Weights of a small transformer language model.
Size: 15 layers, width 64, MLP 192 SwiGLU, vocabulary 4096, 1.33M parameters.
Architecture: rotary positions, no biases in attention or MLP, normalized queries and keys.
Training: a variant of Muon for these matrices, 81M tokens, 4656 steps.
Each number is 200 + 40 x the weight over its row's rms, rounded and kept within 0 to 999. Layers, rows and columns count from 0. The size before them is the row's rms in percent of the matrix's.

# layer 2 attention value, 64x64, rms 0.222, rows 0-50, columns 0-63
096,240,193,199,190,241,248,253,227,160,163,196,292,191,251,197,208,136,197,186,197,167,251,202,210,172,240,182,208,171,197,216,249,99,231,157,179,207,153,125,229,215,197,229,205,166,202,190,246,244,236,185,259,173,147,133,200,246,193,162,253,211,126,276,272
107,157,201,159,219,259,183,214,242,211,177,224,217,135,199,135,177,206,239,229,138,176,157,137,187,170,212,206,164,82,251,198,135,190,174,213,172,216,185,113,274,236,182,206,232,225,124,198,151,204,223,221,282,244,164,192,214,176,232,218,214,212,136,232,172
102,212,196,245,258,132,195,141,117,239,145,187,176,277,139,163,224,165,268,244,206,239,159,222,166,268,171,142,278,237,134,243,241,215,209,234,157,230,175,223,215,206,201,189,157,193,196,182,248,177,191,115,174,214,198,195,215,206,157,162,233,194,193,186,267
097,135,135,199,212,172,235,283,198,150,110,207,191,203,226,185,134,175,196,148,209,217,236,211,260,192,201,249,173,183,194,183,238,172,180,202,256,226,281,235,233,138,207,213,164,157,191,125,183,211,267,262,191,121,166,216,166,237,177,139,195,219,158,174,247
093,176,126,241,176,222,167,234,211,151,263,139,287,220,191,146,200,224,221,165,223,175,197,248,203,211,180,139,190,201,245,166,197,203,115,229,215,210,180,255,204,182,238,199,241,165,142,219,206,183,219,84,208,221,293,138,191,212,148,264,207,221,232,228,208
128,145,154,204,122,151,253,161,261,276,178,192,153,237,170,149,224,186,140,218,199,172,192,190,259,233,203,185,216,205,185,210,156,179,164,208,199,199,188,246,130,219,187,171,170,230,210,225,186,133,139,258,213,227,263,324,187,176,254,211,208,212,216,202,129
098,207,284,244,163,224,168,219,226,194,149,141,156,239,144,169,179,227,250,204,190,190,188,220,218,173,157,159,183,182,204,181,136,259,237,106,267,221,202,236,166,256,193,140,219,295,137,197,138,236,211,182,206,141,141,213,206,189,244,221,158,220,195,160,163
096,244,202,243,156,266,184,236,214,219,218,129,174,244,110,247,239,180,255,144,208,179,223,187,201,271,146,184,180,247,188,207,233,233,176,192,136,159,210,286,184,196,203,205,226,214,175,267,181,173,212,199,192,223,247,182,247,115,255,269,214,166,183,146,146
078,154,214,210,168,117,275,153,239,176,205,219,239,167,215,198,175,195,209,147,160,237,114,178,233,164,221,236,212,239,230,148,183,218,188,238,152,189,218,219,143,189,197,136,193,197,139,248,244,255,133,143,207,194,153,142,214,205,257,248,175,156,109,236,196
090,234,191,189,204,197,222,208,239,286,184,151,193,173,228,211,204,193,150,241,221,179,322,225,241,223,204,200,184,198,201,191,213,169,219,101,134,198,261,176,203,260,160,314,179,214,177,133,219,165,226,207,179,151,194,207,285,227,173,187,152,248,167,192,215
106,178,248,228,143,163,211,201,179,218,238,167,175,184,142,120,186,230,155,240,202,223,209,182,227,228,210,131,186,274,226,226,230,157,187,137,199,185,125,152,144,170,169,144,106,253,222,270,185,173,183,177,253,243,267,210,228,223,221,144,185,195,260,238,203
104,222,221,208,230,286,195,193,164,192,217,189,190,159,260,222,126,166,238,165,259,234,170,250,137,142,160,166,201,193,211,252,264,172,225,248,204,181,167,194,200,232,234,190,229,164,194,150,301,147,236,201,198,197,220,133,161,227,207,186,223,220,253,84,208
114,159,191,259,176,151,229,283,188,193,246,127,162,248,95,139,206,207,142,162,141,171,198,258,217,251,195,185,244,214,174,201,187,205,185,231,185,186,148,172,206,227,220,155,193,212,297,217,159,197,207,189,243,228,277,209,262,137,202,219,177,153,227,187,167
099,199,231,196,215,258,258,224,146,217,143,189,167,203,199,229,215,266,259,215,176,128,192,216,251,263,157,236,189,195,179,237,148,176,252,142,250,178,212,235,237,208,278,218,282,233,220,165,226,166,220,242,168,287,182,156,151,196,272,190,234,195,190,162,145
097,202,174,234,181,200,217,203,149,231,133,174,206,245,166,263,242,136,201,163,202,161,175,144,186,177,120,178,130,180,264,287,214,257,193,117,147,204,156,174,202,206,163,201,164,262,186,248,197,216,195,271,181,141,249,171,218,199,160,171,206,169,182,168,132
108,203,163,221,163,220,207,242,200,171,183,111,237,233,133,140,253,221,166,247,119,242,167,234,289,190,237,164,198,243,166,205,245,256,164,186,194,182,204,224,142,211,230,170,267,203,284,213,190,237,189,208,211,256,202,205,212,168,223,246,192,203,111,252,152
102,257,199,229,224,220,205,297,195,193,194,170,234,246,239,228,246,157,211,233,217,247,284,195,196,150,216,162,249,222,200,152,204,196,224,194,212,188,267,189,245,215,156,256,247,120,145,136,249,211,227,157,118,184,156,188,223,235,208,129,142,237,179,185,247
092,139,184,181,180,201,190,179,253,193,228,232,244,226,153,173,257,127,184,238,204,184,218,223,227,236,205,209,167,179,148,196,160,246,201,168,180,172,157,109,266,261,140,198,189,202,171,224,169,137,195,242,273,78,161,237,255,206,144,175,254,213,183,193,192
109,171,184,187,234,314,179,229,200,220,250,218,207,184,101,207,185,171,178,204,196,127,162,199,235,230,188,168,202,159,206,226,234,247,190,213,285,157,146,181,200,207,207,93,206,187,239,243,245,189,166,212,155,219,163,181,250,171,166,224,267,270,174,143,165
090,197,175,179,155,193,213,169,199,175,203,183,261,315,206,161,268,212,148,215,225,222,185,171,177,205,243,206,152,257,201,273,147,174,230,164,250,217,181,250,200,170,231,197,143,179,175,254,141,177,196,212,244,186,218,202,113,249,215,190,244,269,160,141,121
107,220,158,187,268,161,160,245,235,197,250,211,209,167,243,215,181,174,213,165,284,143,236,185,205,187,220,242,218,183,240,231,182,196,295,179,207,184,279,177,187,165,247,227,154,114,203,200,210,253,266,198,184,210,227,153,260,281,176,129,199,237,190,170,263
093,233,237,277,258,151,182,211,217,178,154,257,193,123,257,262,203,158,232,216,216,287,194,171,216,136,159,174,207,189,253,145,224,141,203,217,245,148,176,195,186,243,161,125,188,255,196,171,182,165,186,164,218,117,217,237,128,185,163,186,189,161,177,204,191
094,178,172,165,143,205,168,148,159,175,203,191,165,222,235,218,211,153,203,227,297,218,147,186,210,206,104,200,163,237,254,233,145,285,149,230,124,165,184,240,157,176,169,251,226,181,118,222,221,165,207,237,162,165,221,219,191,180,181,180,135,147,222,151,227
108,262,252,191,249,264,227,191,175,209,206,244,209,162,181,267,163,188,236,169,154,158,70,203,164,146,225,184,253,193,213,218,217,164,161,183,200,208,230,168,246,178,214,238,232,165,153,202,295,212,279,239,160,197,128,188,235,208,181,215,158,224,165,233,247
099,226,186,153,165,180,221,213,208,139,158,240,209,277,162,273,185,188,235,278,200,162,227,188,192,247,150,181,199,130,255,243,179,146,198,236,229,224,173,225,181,152,176,149,149,212,192,181,166,245,137,170,169,199,195,222,177,137,257,283,195,156,114,207,151
112,150,189,240,209,214,183,220,190,218,202,127,246,195,129,198,228,235,176,200,147,208,144,147,237,195,196,172,207,239,182,259,200,225,218,227,209,208,152,195,240,253,237,128,123,181,268,201,152,227,180,228,157,293,177,257,195,168,222,281,179,221,238,189,98
084,147,278,165,141,262,176,201,277,149,211,185,279,190,197,213,239,214,222,196,165,151,178,195,160,229,195,197,168,176,116,215,192,188,290,232,169,247,204,128,221,230,170,200,224,207,194,150,228,165,263,198,274,224,278,199,160,188,170,197,233,213,260,149,200
090,183,143,196,199,208,174,248,230,226,166,180,176,153,194,177,152,198,189,145,206,205,240,175,214,236,139,241,145,139,237,254,187,177,294,215,141,239,168,263,155,266,182,151,243,214,216,189,120,188,256,172,245,259,275,241,146,234,157,206,176,204,250,217,206
091,169,279,250,220,178,196,157,188,209,266,197,292,184,168,260,187,280,106,261,196,213,265,212,222,192,190,232,207,242,249,158,258,243,223,191,204,178,172,161,187,296,173,144,179,198,168,251,199,219,196,173,184,208,141,174,227,259,206,260,194,222,219,211,203
110,184,188,154,131,222,137,216,206,194,204,191,190,202,261,214,218,242,117,184,203,245,166,197,215,241,209,165,217,210,223,302,158,167,222,155,178,248,147,183,165,203,239,153,166,244,220,212,140,261,239,154,216,183,202,213,215,198,315,278,172,205,158,196,125
086,195,216,270,257,179,270,209,224,152,241,259,199,234,244,242,156,108,161,182,230,253,149,201,162,240,233,77,216,212,192,197,171,174,240,238,211,220,176,219,252,166,238,181,150,190,177,210,163,239,221,155,166,153,150,207,267,230,225,189,137,178,184,207,189
098,205,241,110,180,293,231,187,192,211,197,252,268,207,206,251,233,156,176,211,209,208,189,157,189,265,154,205,185,208,253,171,217,180,185,242,181,196,185,167,267,161,205,195,171,195,142,148,217,121,251,214,117,199,136,206,250,147,217,205,168,202,188,134,284
100,184,224,114,217,197,234,250,185,125,172,156,221,277,233,236,253,208,207,231,191,254,188,194,152,110,215,220,204,223,172,162,208,234,164,184,204,224,244,170,160,183,204,219,277,257,269,135,257,216,220,206,139,209,166,210,123,239,184,261,233,157,211,168,231
095,229,240,160,166,217,189,133,229,236,126,163,128,229,206,248,273,238,164,250,131,227,192,173,209,167,178,200,187,291,241,161,241,216,173,246,211,168,205,196,172,216,222,142,238,293,180,131,184,210,221,202,92,185,156,172,200,213,208,198,149,186,213,201,194
088,252,105,180,212,140,201,183,167,231,144,147,204,266,179,223,102,240,241,230,223,218,236,181,165,167,188,213,150,213,239,199,227,167,177,256,192,236,256,217,120,185,189,231,251,167,176,248,222,225,203,221,172,247,218,152,191,261,190,227,169,231,202,302,234
100,177,231,181,193,161,165,217,212,164,228,190,252,192,256,208,232,164,138,159,155,157,261,179,189,202,110,210,215,188,311,219,190,232,177,176,168,150,277,219,281,211,175,205,230,97,226,222,201,177,171,202,210,205,209,178,240,145,157,177,190,257,128,236,167
093,161,220,178,228,203,206,218,168,199,233,216,284,242,193,184,263,152,311,246,222,213,209,226,172,94,179,211,252,252,218,216,189,220,225,228,236,205,208,204,179,184,170,170,223,234,228,180,218,169,150,147,205,169,172,170,264,337,227,250,174,234,231,200,198
121,234,157,122,254,146,199,240,144,214,241,225,192,216,151,215,204,208,149,94,168,170,213,231,225,190,157,243,178,142,173,163,188,168,192,145,224,193,229,277,191,160,147,212,197,199,197,218,159,196,217,169,203,190,195,121,235,194,154,172,162,300,135,181,140
109,193,191,216,199,152,218,154,197,203,178,228,199,253,148,122,237,171,297,265,201,202,268,192,197,176,264,241,264,186,236,179,219,229,134,159,174,224,211,173,187,253,208,194,173,156,188,147,151,160,279,242,201,173,170,229,234,277,200,255,211,231,278,204,237
090,195,145,265,177,167,209,235,191,193,164,240,196,207,131,199,113,221,208,152,176,181,198,249,205,208,241,213,284,132,164,201,195,220,177,149,210,214,193,228,174,201,193,201,143,157,203,223,125,236,210,249,279,253,231,202,105,149,237,127,252,179,219,157,164
121,155,209,178,187,277,181,228,243,245,225,192,174,216,193,228,165,199,270,216,197,271,223,236,220,189,240,153,186,220,228,180,168,217,200,108,135,161,201,155,167,206,221,224,220,218,184,197,89,191,253,105,185,264,152,287,181,251,235,235,181,181,230,172,197
102,196,251,189,157,113,176,87,192,223,221,177,189,137,272,147,190,185,283,233,189,253,191,159,190,159,217,268,195,215,163,155,150,179,235,168,183,191,164,179,228,141,200,158,178,203,180,184,177,204,242,208,236,211,180,256,273,264,221,204,190,212,195,113,219
114,255,156,163,181,150,169,260,214,152,229,175,154,267,135,205,203,195,275,146,209,148,181,167,157,189,220,275,205,178,165,250,198,171,226,207,232,237,143,258,214,249,199,208,104,165,219,187,223,204,172,195,203,171,212,114,127,145,180,209,173,208,216,170,136
092,234,184,174,160,136,235,207,230,228,158,227,210,175,189,115,262,157,151,213,230,231,187,175,212,149,152,192,171,227,206,133,239,151,137,119,246,225,173,162,144,170,176,203,199,246,262,225,183,252,204,189,207,156,129,175,183,237,191,139,193,292,217,152,165
093,211,192,175,163,173,197,180,276,238,198,180,188,128,184,235,188,202,190,178,175,194,243,200,174,200,179,214,117,194,199,144,179,215,186,231,170,183,122,253,176,234,142,221,119,222,167,272,180,197,307,188,190,130,201,184,249,259,125,151,229,251,202,250,156
109,202,148,135,288,199,211,150,224,179,169,299,230,139,146,174,198,217,156,120,150,221,244,185,203,217,205,228,158,162,209,237,225,195,132,230,148,180,176,190,265,139,168,225,139,211,246,188,213,215,266,161,175,192,205,144,178,181,185,198,211,252,169,252,153
096,144,243,163,287,148,237,188,150,204,175,167,177,183,139,235,185,250,196,193,169,200,253,205,184,104,165,242,175,237,181,265,214,230,190,217,188,199,200,272,242,177,209,237,143,198,152,199,159,166,203,274,259,203,171,195,191,217,150,144,176,164,174,304,222
093,185,193,201,214,168,111,137,210,157,178,230,224,158,221,163,133,192,231,207,230,174,179,155,283,221,121,178,199,205,193,217,159,242,125,207,259,193,204,174,199,230,175,165,155,237,197,209,268,279,169,308,239,203,138,141,233,175,189,205,206,236,159,223,223
094,212,242,252,295,272,206,206,168,165,211,175,196,255,164,210,199,177,250,224,131,228,198,152,128,117,221,201,267,192,246,218,218,241,212,224,230,177,204,214,157,257,166,145,188,194,165,202,184,153,146,181,194,253,223,221,262,177,207,142,151,112,183,244,194
108,158,129,198,215,227,235,289,205,222,208,248,246,134,280,177,187,223,170,135,138,209,237,194,232,182,184,194,156,213,243,233,244,208,202,159,238,138,238,123,214,161,244,181,215,156,186,169,129,231,221,158,162,167,172,191,181,173,211,225,258,133,170,198,127
083,201,171,189,229,178,214,210,171,239,270,204,150,145,238,231,204,247,149,174,118,282,292,188,231,216,231,218,121,190,255,188,164,175,214,86,186,200,241,163,174,136,198,210,227,182,158,193,257,210,293,207,223,208,190,166,161,186,204,213,230,237,192,203,226